config = dict(
    n_head=2,
    n_kv_head=2,
    head_dim=96,
    rope_fraction=0.25,
    lr=0.00135,
    beta1=0.9,
    decay_shape='linear',
    dataset='wikipedia_en',
)
Each number is 50 + 15 x the weight over the matrix's rms, rounded and kept within 0 to 99. Layers, rows and columns count from 0.

# down: layer 8 MLP down (transposed), 768x192, rms 0.0358, rows 382-450, columns 0-47
# up: layer 8 MLP up, 768x192, rms 0.0528, rows 383-451, columns 0-47
down382:79 45 18 39 55 68 36 64 72 82 65 79 26 43 76 51 51 74 45 51 61 99 31 47 68 94 69 57 73 72 35 87 42 62 06 47 51 17 79 54 50 56 57 25 86 18 34 86
up383:40 49 79 53 27 56 43 65 64 27 57 45 75 42 48 30 41 69 30 62 52 79 47 19 41 51 48 76 38 54 13 36 06 64 68 19 59 59 46 58 62 49 44 29 52 57 48 90
down383:41 60 60 49 55 37 60 55 38 73 64 86 43 47 60 39 55 64 44 50 38 69 45 37 53 53 56 53 41 28 46 76 44 75 03 61 28 52 48 65 22 36 51 16 63 52 63 37
up384:50 67 43 56 42 50 82 56 41 63 34 40 51 28 66 53 55 40 35 54 07 60 71 73 14 30 50 43 38 56 21 63 38 67 70 37 12 63 72 47 69 67 59 50 68 80 15 41
down384:53 71 46 35 53 42 47 52 43 61 25 37 69 18 52 50 32 17 69 55 67 39 51 59 67 69 47 60 50 82 48 65 41 25 55 73 73 50 44 64 32 41 52 61 18 40 55 57
up385:18 52 59 65 54 89 45 51 73 30 47 67 20 48 40 53 60 29 52 51 41 82 32 56 52 55 61 59 12 44 37 61 43 67 43 41 49 82 28 67 49 29 65 85 62 32 52 79
down385:61 75 47 63 38 26 51 59 45 65 77 35 36 57 30 42 54 55 87 54 52 51 43 22 54 25 47 61 34 76 74 12 62 59 47 67 34 05 34 26 72 56 59 52 57 50 40 99
up386:49 50 51 50 48 53 49 47 52 49 48 53 52 48 51 50 50 48 51 50 50 52 47 47 49 48 50 51 49 49 50 48 50 49 49 49 50 50 51 50 48 50 50 51 53 49 50 53
down386:51 51 47 49 50 49 51 52 49 50 50 50 50 50 52 50 50 49 49 50 51 50 49 51 52 48 50 50 49 50 50 50 49 51 50 49 52 49 49 52 50 48 50 50 50 50 49 50
up387:27 80 37 53 44 65 54 45 40 59 60 41 50 44 38 60 05 52 32 22 46 70 33 77 23 64 63 29 53 58 68 62 41 60 53 82 56 63 83 58 53 75 44 67 61 20 52 64
down387:47 52 56 46 43 83 51 77 35 58 31 54 48 60 36 50 77 63 88 43 44 57 71 29 48 38 51 60 73 17 40 27 75 51 53 18 86 66 19 44 53 25 29 32 60 44 60 50
up388:39 55 42 75 51 81 65 54 63 57 31 34 92 08 47 79 53 43 57 69 55 60 67 58 46 71 25 43 49 60 62 62 55 46 70 51 49 81 39 43 53 56 45 74 76 62 38 48
down388:58 65 53 44 53 29 47 50 38 49 65 45 29 63 40 34 43 46 33 46 74 31 51 52 52 40 90 57 52 57 34 49 56 62 50 46 57 39 52 58 43 66 46 33 34 46 58 47
up389:49 50 49 49 51 54 53 52 47 49 51 49 50 49 48 49 51 52 50 50 49 55 47 51 49 47 49 48 47 50 52 46 51 50 47 48 50 51 49 47 53 53 49 50 50 48 49 48
down389:51 49 50 51 48 50 50 49 50 52 51 50 52 51 47 50 49 51 51 52 51 50 52 51 50 51 51 50 50 50 50 53 50 50 49 50 49 51 51 49 51 50 49 49 50 52 51 50
up390:48 50 51 49 52 50 51 49 51 51 50 50 51 51 51 48 48 51 50 49 52 49 53 50 50 49 50 49 49 49 51 51 50 49 50 50 51 50 53 49 49 53 52 51 51 51 50 50
down390:51 49 51 49 50 52 50 51 51 51 50 50 49 50 50 49 50 49 50 50 51 49 50 50 51 49 50 51 49 51 49 49 50 49 50 49 50 51 49 49 51 49 49 50 49 49 50 50
up391:62 41 80 48 64 56 45 74 66 40 53 55 38 64 27 00 48 84 24 46 69 49 45 60 42 84 48 41 74 58 51 38 16 48 65 75 35 75 54 27 54 57 58 42 52 54 33 51
down391:31 73 43 60 63 45 44 11 29 63 48 53 42 64 68 75 39 08 55 27 54 50 19 46 82 48 54 45 28 45 71 63 76 64 44 22 81 27 83 97 67 73 28 45 60 60 78 38
up392:30 61 41 57 51 42 53 67 63 75 43 22 32 25 35 31 62 77 44 38 56 54 40 48 65 48 37 46 33 43 23 89 24 64 62 38 52 70 66 66 78 50 71 77 48 50 37 48
down392:50 44 61 54 55 36 54 70 35 24 44 65 48 78 63 68 57 40 26 45 49 64 40 43 43 47 48 55 69 59 74 33 70 32 25 62 88 44 30 53 12 55 40 45 48 54 57 37
up393:46 48 43 68 77 63 71 58 51 25 48 30 86 22 42 28 45 69 26 24 50 75 65 51 24 55 72 52 18 38 67 40 35 73 75 58 11 76 42 71 37 66 58 94 62 35 59 41
down393:17 40 61 16 24 32 49 67 20 28 65 36 66 60 75 61 75 44 61 51 70 13 37 58 80 42 32 25 63 46 59 43 44 59 41 38 69 51 36 41 46 35 66 41 27 76 62 63
up394:59 57 65 76 78 49 98 61 54 42 71 37 51 48 43 40 33 53 28 34 26 55 49 53 34 38 25 29 15 63 76 51 27 62 41 64 53 79 78 68 70 31 45 66 20 46 57 62
down394:18 36 49 72 56 45 04 38 44 34 71 21 65 53 26 67 62 37 71 59 51 62 45 43 78 50 63 49 65 22 23 22 41 45 34 40 59 49 32 59 46 48 67 62 58 94 56 62
up395:73 69 47 41 67 55 85 41 46 49 52 71 69 40 48 69 41 34 51 71 51 57 64 55 37 18 57 14 28 50 62 41 54 51 18 47 38 63 46 42 53 40 57 42 60 41 49 39
down395:52 16 63 45 29 44 25 54 49 18 91 46 59 71 85 44 59 50 55 47 47 50 46 29 59 62 62 18 73 69 37 51 41 37 72 45 44 33 44 44 21 57 50 07 35 59 66 31
up396:45 64 50 39 36 62 67 66 58 57 79 41 39 57 33 44 32 54 50 40 36 58 81 49 28 59 07 47 00 77 21 49 49 92 49 28 41 43 75 33 62 46 75 63 48 44 60 31
down396:33 60 57 59 50 30 32 51 50 41 47 74 45 67 45 52 26 61 69 76 55 45 44 34 45 50 55 23 70 22 54 48 64 31 33 25 50 48 39 71 63 52 48 32 55 21 41 43
up397:48 47 49 54 50 50 50 43 51 47 50 53 51 49 52 49 48 50 50 48 45 50 51 52 48 50 49 52 50 48 52 52 51 51 49 49 49 49 52 50 45 49 47 50 49 49 50 52
down397:49 49 48 49 49 48 50 51 50 50 50 49 50 49 51 49 51 49 49 51 50 50 50 50 51 50 50 49 49 48 51 51 48 50 50 50 51 50 50 52 52 49 51 50 50 52 49 51
up398:51 50 49 50 51 50 52 51 51 53 52 53 49 51 50 50 51 49 50 52 51 52 44 48 51 53 50 51 53 53 47 53 50 54 51 50 48 52 51 47 53 48 48 50 50 51 51 51
down398:51 49 50 50 50 50 50 50 49 49 50 50 51 51 51 51 49 50 49 51 51 50 49 49 49 49 51 49 50 51 51 50 50 49 51 51 51 50 49 51 49 50 50 50 50 50 50 49
up399:40 50 21 40 47 31 44 49 53 36 70 65 54 39 43 92 21 55 40 62 67 51 33 64 36 53 55 38 47 67 36 32 53 22 40 69 19 72 55 54 27 37 54 28 49 31 41 71
down399:39 46 55 51 50 44 27 57 44 15 54 45 04 71 70 43 77 39 63 52 44 38 55 88 25 53 59 60 74 39 60 61 63 38 47 57 61 46 59 31 60 47 22 49 67 42 99 39
up400:50 47 50 50 50 52 49 51 47 49 48 53 49 49 49 49 50 49 52 49 51 51 50 49 51 52 51 48 51 51 49 47 49 52 50 49 51 51 50 48 54 49 47 48 49 53 51 49
down400:50 50 52 51 51 49 50 49 50 50 49 50 50 50 50 50 50 51 52 50 51 50 51 51 49 51 49 49 50 51 49 50 52 48 50 51 49 51 51 47 50 51 51 51 49 48 49 50
up401:43 69 51 58 61 65 37 33 42 67 23 44 78 57 72 72 59 48 39 43 04 79 64 59 42 33 55 45 38 51 45 54 50 75 56 73 41 76 53 64 62 51 59 72 73 35 47 36
down401:47 49 58 20 16 52 81 59 59 89 83 45 32 31 42 36 37 47 64 75 83 50 40 60 71 64 34 69 80 61 36 30 44 21 41 45 42 25 18 26 40 48 38 60 37 56 00 59
up402:43 42 19 72 63 25 46 57 61 44 95 67 53 61 00 59 22 81 53 55 39 36 27 53 18 76 52 62 24 43 52 08 55 47 68 65 38 60 44 45 46 19 61 41 57 82 57 63
down402:76 56 52 29 21 65 55 39 30 29 24 35 20 40 69 49 84 60 22 50 37 52 57 49 59 61 47 45 51 70 40 97 62 64 32 26 57 44 46 45 55 70 61 69 43 19 57 55
up403:50 77 58 59 31 46 74 72 80 34 49 08 71 11 06 27 35 51 27 38 57 40 22 98 56 32 64 80 53 50 38 18 30 60 74 68 23 81 65 59 36 27 58 34 53 19 00 92
down403:29 76 59 59 42 35 67 55 44 34 90 13 77 32 18 74 33 07 54 77 24 43 50 53 40 20 66 82 16 24 42 31 16 93 73 63 36 49 79 56 59 49 81 63 27 78 28 75
up404:49 48 53 49 48 52 48 50 50 50 51 49 49 49 51 53 51 48 52 49 49 48 54 53 49 50 52 53 50 48 49 49 48 50 49 51 49 48 50 51 49 49 52 49 49 47 50 52
down404:51 51 48 50 51 49 50 51 49 49 51 50 50 51 50 50 50 51 50 49 50 50 49 51 49 50 49 50 49 50 51 50 50 49 49 49 50 50 50 51 48 50 49 49 50 51 50 50
up405:68 40 33 48 39 46 45 40 06 59 77 35 36 37 44 46 70 63 45 18 56 58 71 66 41 77 54 44 46 23 50 47 38 51 28 31 52 87 48 45 33 91 35 55 69 19 64 43
down405:28 76 48 67 80 33 61 60 50 23 35 56 57 52 66 77 21 35 27 27 34 53 58 51 58 65 30 54 48 75 63 62 38 42 56 43 41 54 50 52 46 33 45 49 58 49 29 70
up406:43 55 35 23 40 50 79 68 23 81 42 70 49 43 43 71 64 57 36 04 51 54 22 47 28 44 00 55 33 80 06 27 39 38 44 21 34 58 76 39 50 53 54 40 56 31 16 78
down406:00 43 31 18 27 56 45 61 79 90 99 27 60 18 26 60 40 87 30 74 58 40 40 66 66 54 52 42 16 57 62 79 54 39 58 38 55 11 22 78 67 08 45 31 52 47 60 51
up407:34 35 47 62 64 52 41 66 71 84 74 65 65 61 25 81 42 71 33 51 71 69 39 79 30 55 33 48 71 35 37 44 60 33 44 55 31 58 69 17 49 43 71 27 61 64 61 36
down407:22 42 43 49 47 24 37 27 64 44 56 58 59 43 58 20 68 70 18 33 29 33 66 75 39 37 55 55 37 50 19 58 41 76 52 55 32 38 41 27 87 86 17 66 43 77 46 60
up408:72 52 90 34 48 69 50 30 53 55 47 33 23 69 46 57 44 45 32 62 18 50 53 55 28 62 57 46 04 53 33 51 20 61 61 74 72 79 69 67 53 85 68 90 62 48 35 71
down408:22 63 63 71 37 08 54 49 47 71 48 33 29 27 74 38 47 71 46 73 76 27 66 19 75 48 61 63 33 52 35 49 33 73 63 75 50 47 83 36 36 56 42 30 54 55 85 68
up409:53 49 03 24 63 42 81 42 74 38 42 14 49 36 46 34 50 36 30 68 74 67 54 72 31 25 48 44 57 31 66 68 38 68 97 27 35 31 28 31 61 41 54 82 79 71 46 54
down409:52 42 70 54 62 66 25 67 27 63 44 65 56 45 46 71 65 79 67 33 67 44 41 41 62 66 56 83 47 66 43 47 75 26 20 83 75 61 59 77 43 48 30 05 29 64 26 63
up410:54 50 41 33 35 75 50 30 29 63 42 52 68 52 55 50 16 41 59 34 46 17 27 46 11 50 38 72 74 40 53 17 17 26 86 51 33 59 43 59 68 63 47 44 49 26 63 99
down410:49 34 48 41 76 00 24 84 52 72 11 32 30 34 29 46 63 38 50 58 53 39 65 70 57 16 52 58 47 34 42 53 29 71 31 47 70 20 67 31 27 28 26 71 47 59 35 55
up411:29 57 69 00 47 49 56 69 60 69 50 29 82 47 35 46 23 45 33 28 41 51 46 62 43 40 70 58 38 85 52 35 49 51 60 81 24 52 43 39 50 28 68 53 32 37 54 56
down411:46 42 57 78 36 50 48 56 56 44 58 63 32 75 85 45 55 27 61 49 40 58 60 50 67 59 34 45 55 10 11 63 48 29 41 31 66 61 63 43 24 41 36 44 60 49 53 42
up412:50 49 51 50 51 50 51 52 48 50 52 50 51 52 51 50 52 50 51 51 52 51 43 48 49 48 52 49 53 50 52 52 49 53 49 50 48 51 50 46 51 48 53 50 49 48 49 51
down412:51 48 49 50 50 51 51 50 50 51 49 51 50 49 48 52 49 51 48 50 51 51 50 50 49 50 51 50 48 50 49 51 48 49 51 49 49 50 48 50 48 50 47 49 49 49 52 48
up413:35 63 41 36 43 67 58 58 52 96 60 31 64 40 41 53 49 35 51 49 29 47 44 52 48 40 76 24 27 46 47 16 54 60 66 54 20 71 37 51 54 49 63 77 69 50 45 62
down413:72 62 48 44 33 36 43 51 51 10 56 69 37 49 67 37 44 45 38 62 86 46 60 60 37 59 32 53 60 54 64 39 71 39 39 23 79 45 63 37 49 54 36 60 81 52 67 27
up414:42 60 00 38 33 69 68 58 51 28 62 55 46 62 42 77 49 44 65 12 24 34 89 54 42 67 55 16 35 24 38 27 95 42 56 44 31 66 36 17 67 34 32 61 62 18 70 55
down414:37 75 74 53 64 31 74 99 73 42 49 65 54 44 77 68 83 52 58 18 54 23 91 37 57 58 68 86 36 71 67 41 00 51 33 65 47 33 29 56 56 67 35 39 37 54 53 43
up415:29 24 11 08 68 69 70 63 74 46 54 38 52 63 34 99 52 87 45 25 17 48 42 42 40 69 51 37 32 62 34 51 52 74 33 51 25 60 57 56 65 61 50 74 60 66 57 39
down415:16 47 64 44 57 10 22 30 12 83 21 56 32 57 92 26 77 34 52 29 26 53 38 52 39 38 81 46 87 79 47 13 74 53 90 70 34 88 81 63 52 99 60 70 45 34 61 66
up416:49 49 49 50 47 52 51 49 50 48 46 50 49 50 51 50 50 50 49 51 51 52 51 50 48 50 52 50 50 49 50 48 49 50 47 49 53 47 47 49 51 49 49 50 51 52 48 49
down416:50 50 49 51 50 50 51 49 50 52 49 51 50 48 49 50 50 52 50 51 49 50 51 50 51 50 50 50 50 51 51 50 51 49 51 51 50 52 51 50 49 51 50 52 49 51 49 50
up417:55 49 03 32 53 51 62 66 09 43 41 30 72 51 48 63 54 56 54 45 61 57 31 50 34 60 41 75 05 28 32 33 54 34 48 54 28 71 34 34 79 54 09 24 57 38 38 54
down417:61 57 31 65 76 56 57 64 68 68 59 37 38 65 59 53 35 70 59 47 54 27 49 49 47 49 45 46 75 50 83 42 56 66 44 36 25 34 44 30 42 43 51 41 34 36 51 60
up418:30 60 53 44 43 77 81 76 50 83 27 52 66 14 56 31 35 20 32 34 48 58 38 71 67 36 63 55 18 56 65 49 32 45 54 39 40 69 70 50 34 13 79 79 50 34 44 40
down418:39 64 40 54 42 29 59 43 49 32 44 47 27 62 52 47 53 66 85 52 36 41 66 35 85 64 25 65 56 72 50 63 69 37 36 53 65 08 61 07 29 76 41 28 60 67 61 67
up419:60 73 44 31 49 80 71 42 50 60 50 44 60 44 20 25 39 28 48 47 37 57 68 23 35 52 81 22 33 43 50 36 07 55 45 30 38 58 84 22 53 64 36 51 70 63 69 57
down419:09 57 89 88 84 36 44 59 59 53 54 51 59 65 86 14 18 57 19 32 38 38 61 66 75 57 29 70 70 06 50 62 69 41 48 54 64 48 00 53 34 20 72 48 00 51 28 34
up420:73 54 54 64 58 31 50 37 63 31 43 20 63 48 10 45 17 34 47 42 79 54 44 56 20 40 64 69 27 60 35 51 00 64 30 49 68 75 95 42 17 33 73 28 66 78 42 39
down420:58 61 53 65 63 47 45 36 65 30 60 66 52 81 41 53 70 65 34 38 36 24 45 56 62 65 29 68 41 61 25 40 70 26 53 37 39 40 22 39 92 65 58 68 45 34 54 60
up421:50 62 20 32 44 75 45 43 73 60 29 48 82 52 61 43 09 53 26 34 60 58 65 63 62 80 79 71 38 86 39 57 27 40 39 24 46 52 74 31 68 62 76 56 71 67 49 59
down421:49 56 53 65 45 35 55 75 56 55 99 46 60 59 37 72 40 65 26 61 53 80 77 38 44 60 14 61 49 57 73 47 56 10 46 65 77 67 48 44 41 44 50 40 42 34 53 20
up422:49 48 49 49 46 54 53 49 50 50 49 51 50 51 51 50 50 49 49 51 52 52 48 50 49 49 50 49 51 50 48 49 51 50 50 51 49 51 51 49 51 48 50 49 49 49 50 48
down422:49 51 50 49 50 50 49 50 48 49 50 51 50 49 50 50 50 51 50 50 52 49 50 51 51 49 50 50 49 51 50 50 51 50 51 52 49 50 50 49 48 51 49 50 52 52 50 50
up423:52 49 53 49 40 53 49 47 53 50 53 49 52 50 55 51 49 46 49 49 49 46 53 52 47 46 52 54 49 52 49 55 50 51 46 53 49 48 53 51 47 50 54 47 51 48 54 54
down423:49 51 47 49 51 47 52 52 49 47 50 49 47 50 52 51 51 50 51 50 48 51 48 50 52 50 50 49 48 50 50 50 49 52 51 49 52 50 50 53 51 48 47 50 52 51 49 51
up424:80 94 09 29 48 53 57 95 34 35 44 48 68 38 62 73 69 81 35 20 25 53 17 73 23 49 52 45 40 62 37 35 59 60 43 49 21 55 76 62 71 54 68 38 22 70 19 62
down424:17 38 49 61 47 41 49 25 78 77 79 08 58 21 66 15 00 76 56 33 50 47 56 30 42 51 33 36 54 41 58 63 40 95 46 63 19 79 47 31 62 46 53 46 64 01 29 89
up425:52 28 45 40 54 49 86 26 38 60 56 45 34 38 35 72 55 35 42 36 49 55 60 59 47 62 68 25 59 47 57 21 22 27 57 29 52 43 64 38 43 54 32 52 51 44 78 59
down425:43 63 51 60 59 49 34 63 54 62 30 74 46 54 74 37 55 77 42 53 38 77 55 56 52 44 57 38 32 31 61 59 75 71 58 46 38 51 38 51 53 64 66 48 44 71 48 58
up426:62 70 27 65 78 67 95 54 47 66 62 45 58 48 48 86 69 40 08 00 37 74 49 66 18 64 62 64 12 65 38 37 37 20 51 00 35 59 49 07 41 55 68 45 70 47 62 69
down426:44 26 47 67 73 76 71 38 66 34 40 26 91 25 22 64 62 09 46 33 48 65 58 40 46 32 74 34 16 82 95 49 65 46 72 04 61 42 28 24 76 41 72 35 23 81 70 76
up427:45 47 57 46 43 52 40 49 45 48 40 51 46 54 48 48 56 53 48 46 40 55 41 46 49 55 58 51 39 38 51 47 47 52 50 44 43 54 42 53 52 51 42 51 53 55 52 45
down427:49 51 45 51 52 48 53 54 53 53 55 49 56 48 48 50 48 49 51 50 55 49 52 51 51 51 46 47 48 53 46 52 54 43 50 50 53 47 53 49 50 51 52 51 46 48 46 50
up428:38 51 34 79 52 69 52 68 41 53 41 41 73 97 16 77 33 54 48 45 44 99 34 47 33 99 65 39 33 33 13 26 23 51 23 45 56 73 79 57 44 99 78 65 82 31 47 10
down428:61 24 49 58 61 59 16 57 35 87 56 46 15 52 18 53 85 57 16 50 92 57 43 35 33 45 84 57 16 43 20 60 22 31 11 36 65 59 77 90 47 99 66 99 68 09 78 08
up429:36 62 67 59 32 61 26 68 53 37 36 53 32 43 46 86 59 47 16 57 15 48 74 87 52 54 28 91 65 47 38 52 40 33 32 58 17 72 54 20 53 57 50 49 55 73 51 36
down429:56 41 55 46 53 44 71 50 38 28 58 22 61 62 66 36 55 53 62 29 55 52 64 42 79 65 56 42 71 25 43 59 23 35 38 46 64 28 45 41 59 76 73 52 77 45 47 31
up430:23 28 51 48 43 83 63 60 59 43 20 60 40 39 00 75 36 80 42 35 45 65 47 27 49 59 45 40 35 83 25 57 73 81 54 48 24 52 65 91 28 53 54 41 32 41 12 27
down430:61 22 39 44 22 88 36 74 05 70 68 37 52 50 81 44 48 56 62 65 37 50 53 49 39 16 49 63 64 27 76 56 70 35 23 57 47 58 48 16 63 52 42 67 67 90 57 54
up431:44 54 54 62 52 60 52 45 41 50 50 49 48 53 64 52 50 56 44 54 53 55 44 60 43 50 53 54 47 59 52 57 54 49 37 57 55 37 47 51 40 51 52 52 40 48 59 46
down431:53 46 50 42 54 47 52 57 56 54 48 47 48 45 40 51 49 49 53 55 46 50 53 48 52 51 45 50 54 49 52 48 47 51 61 50 48 56 49 48 61 45 48 48 58 52 47 47
up432:26 61 42 35 73 31 30 79 45 33 36 31 78 66 13 42 56 66 37 36 33 48 54 66 49 16 54 43 67 99 72 26 43 81 31 62 46 48 99 49 58 29 39 54 64 48 69 66
down432:57 49 33 63 43 62 71 00 11 68 74 55 79 22 67 43 66 42 45 34 57 56 45 57 59 67 55 69 48 58 16 58 34 29 99 13 43 54 33 71 60 41 62 56 87 22 45 65
up433:42 52 69 62 51 51 51 70 54 46 34 44 43 44 43 66 25 26 67 22 69 51 68 84 34 30 29 36 54 26 63 30 38 54 79 42 39 59 54 45 48 56 73 39 72 33 37 52
down433:74 31 19 68 50 31 43 39 12 17 69 82 42 71 43 34 68 32 34 50 48 53 53 57 67 16 63 45 63 25 55 41 39 56 39 50 45 47 20 51 39 82 35 50 67 73 91 70
up434:53 49 50 49 51 52 54 51 50 46 50 50 50 51 49 49 51 52 49 51 52 55 49 52 49 47 49 48 50 50 52 49 52 46 48 49 51 50 50 48 51 49 51 50 49 50 49 51
down434:50 49 51 52 49 50 49 50 50 52 50 50 52 50 48 51 49 52 51 50 51 49 51 48 51 51 51 50 49 51 49 51 49 50 50 51 49 51 49 49 50 52 50 51 50 51 51 49
up435:59 77 57 58 42 28 69 56 58 49 25 55 74 19 55 10 37 59 30 49 41 63 40 67 56 57 31 34 58 77 20 54 31 53 94 21 06 61 37 66 72 55 60 66 97 12 14 48
down435:83 05 37 51 44 35 23 44 35 25 22 44 85 29 37 47 50 63 33 52 59 52 52 61 78 77 27 94 41 40 55 50 39 32 54 42 53 59 51 59 58 72 08 31 00 59 67 82
up436:59 31 51 64 60 48 46 33 34 99 85 39 77 65 48 73 45 38 48 40 63 45 64 44 23 75 45 26 12 05 32 61 24 27 48 67 51 45 45 46 52 77 55 28 75 17 52 61
down436:35 67 74 67 79 38 41 31 86 46 72 39 30 37 75 38 31 50 97 36 24 40 67 54 57 41 64 42 69 66 44 55 44 61 35 85 50 44 31 53 53 50 51 62 28 64 62 45
up437:28 40 45 79 63 50 49 61 75 56 66 41 41 62 07 78 67 52 47 45 48 45 46 63 24 65 28 39 63 41 33 60 66 22 78 33 46 59 54 27 50 52 44 44 62 39 70 26
down437:82 64 54 41 35 25 39 35 19 39 58 49 33 45 52 54 32 42 41 42 34 73 40 62 62 50 65 58 48 45 47 42 29 75 52 60 59 40 45 77 18 31 51 35 41 65 37 98
up438:50 51 52 52 50 53 49 50 50 49 50 47 51 50 50 50 51 53 50 50 51 53 52 51 50 50 51 49 48 50 52 50 52 48 49 50 52 49 51 49 50 52 50 50 49 51 49 49
down438:49 51 49 52 49 51 50 50 51 51 51 52 50 50 51 49 51 51 51 51 49 49 50 51 50 50 50 50 52 49 50 51 49 50 50 50 50 49 51 51 50 51 51 51 50 51 49 51
up439:49 72 31 44 33 31 61 68 52 12 42 51 69 15 53 35 24 63 42 76 73 70 39 49 39 51 45 48 40 29 20 27 26 50 43 58 65 99 92 67 64 44 40 48 91 54 13 57
down439:71 78 52 32 35 44 25 72 37 55 62 21 87 74 59 01 82 57 31 46 47 70 77 52 74 10 36 53 74 28 25 55 47 89 75 79 62 73 23 76 59 47 47 38 63 62 89 42
up440:49 48 50 47 47 51 52 50 56 52 51 51 52 48 52 51 49 50 51 50 49 49 53 51 48 47 51 51 49 47 52 49 47 52 46 51 50 50 51 51 46 52 52 49 53 47 51 51
down440:51 51 49 48 50 50 51 51 50 48 51 49 48 49 50 49 49 51 48 49 50 51 50 50 51 49 50 51 47 50 48 50 50 52 52 49 51 50 50 50 51 49 48 49 52 51 50 51
up441:11 47 05 31 69 51 35 57 50 62 41 26 28 60 05 45 55 61 37 81 50 29 41 46 64 28 29 50 76 24 32 22 44 64 48 50 41 80 17 29 32 63 67 68 46 41 36 69
down441:32 37 33 77 65 48 52 55 19 43 33 48 49 83 62 50 63 54 69 70 64 00 28 21 66 37 49 68 45 77 45 46 45 49 40 18 31 68 82 53 44 46 62 31 44 72 28 61
up442:51 50 50 50 49 49 50 52 50 52 49 48 50 50 48 53 52 51 48 49 52 48 51 52 50 53 50 53 49 50 50 50 51 47 50 51 49 52 49 47 52 50 53 49 48 51 50 51
down442:49 51 49 50 50 49 50 52 50 50 51 51 49 50 51 49 50 50 50 49 49 50 49 51 49 50 50 50 51 49 51 49 49 50 50 50 50 50 50 52 48 52 49 49 50 50 52 51
up443:49 48 47 50 51 48 49 49 49 48 49 50 49 50 49 51 51 48 49 51 50 48 53 51 51 51 48 50 51 49 50 49 49 51 50 51 50 50 48 51 50 49 49 49 49 50 51 51
down443:50 50 50 52 50 49 49 49 49 50 51 49 49 49 50 49 50 53 50 50 50 50 50 49 49 51 50 50 50 49 50 50 51 48 50 51 49 50 51 50 49 51 50 49 50 52 51 50
up444:47 49 48 51 50 48 51 50 50 49 49 48 49 51 50 49 47 51 48 50 46 49 53 52 49 48 51 50 49 48 51 52 50 50 50 50 50 48 48 50 50 49 49 50 50 48 49 48
down444:49 50 50 49 48 50 50 49 50 51 50 50 51 50 48 49 51 50 49 51 51 51 50 50 51 52 50 49 50 50 50 50 49 50 50 51 49 50 50 50 50 50 50 51 48 52 50 50
up445:47 49 51 50 47 50 46 47 52 48 48 51 48 45 51 51 50 46 48 51 48 47 47 46 46 50 48 50 49 48 48 46 47 52 47 49 48 47 49 49 45 45 51 50 51 47 48 53
down445:50 50 47 50 50 49 49 53 50 48 50 50 50 50 51 50 50 50 48 49 49 49 48 51 50 49 50 51 50 51 51 50 49 49 50 49 52 50 50 52 48 50 48 50 49 51 51 48
up446:33 64 50 29 46 72 71 42 60 40 34 45 39 45 47 56 43 23 54 53 46 62 19 32 46 58 62 56 39 46 56 43 20 61 41 41 68 37 40 50 49 52 28 17 43 82 62 41
down446:50 34 34 42 55 42 40 59 34 62 50 57 48 37 49 42 47 56 75 45 47 43 54 60 66 45 31 47 54 45 54 52 78 61 36 50 62 35 34 53 44 46 47 58 48 34 41 65
up447:54 65 29 62 28 40 46 63 81 26 58 38 68 51 25 45 63 49 34 60 54 81 42 37 67 52 52 40 60 39 62 55 37 25 53 40 47 49 49 63 33 52 54 60 56 57 77 55
down447:45 55 70 64 57 51 51 48 34 58 28 54 40 32 53 42 35 46 38 52 41 35 40 53 27 49 47 69 27 57 30 44 57 60 54 29 27 59 59 48 69 47 66 33 67 49 44 32
up448:49 48 51 51 48 51 52 50 51 53 49 50 48 52 51 50 50 51 50 52 48 49 50 49 49 52 50 51 51 49 50 51 49 50 50 50 50 51 49 48 52 48 49 47 48 50 49 48
down448:49 50 49 50 49 50 52 49 50 49 51 52 49 50 49 51 51 50 49 50 50 50 49 51 49 49 49 50 48 51 50 51 50 49 50 51 49 50 49 50 48 50 50 51 50 52 49 51
up449:48 45 48 54 49 50 49 57 52 50 54 45 44 52 53 51 58 56 47 43 59 42 41 61 51 43 48 59 39 53 49 58 59 45 51 53 42 46 51 50 50 44 54 47 47 44 53 52
down449:47 48 50 49 52 46 49 50 48 49 48 50 50 45 50 49 47 51 51 57 48 52 52 48 50 52 52 50 52 52 51 47 44 48 50 51 51 50 49 48 52 52 48 49 54 51 49 48
up450:65 58 36 53 80 45 43 71 35 29 37 65 86 42 52 50 53 46 33 32 45 66 49 49 49 18 48 40 36 21 31 89 59 69 52 44 60 59 47 47 52 39 20 50 48 51 49 40
down450:39 13 84 34 62 31 47 51 45 60 61 49 55 62 64 33 23 64 53 74 52 14 51 61 47 61 37 43 46 46 47 30 39 24 50 38 70 33 25 42 48 47 63 35 15 50 65 50
up451:19 45 52 62 72 61 56 41 64 46 61 30 38 67 24 51 75 57 49 40 30 77 90 54 66 55 90 78 29 37 81 46 74 40 57 55 50 53 31 64 41 65 45 46 30 46 69 38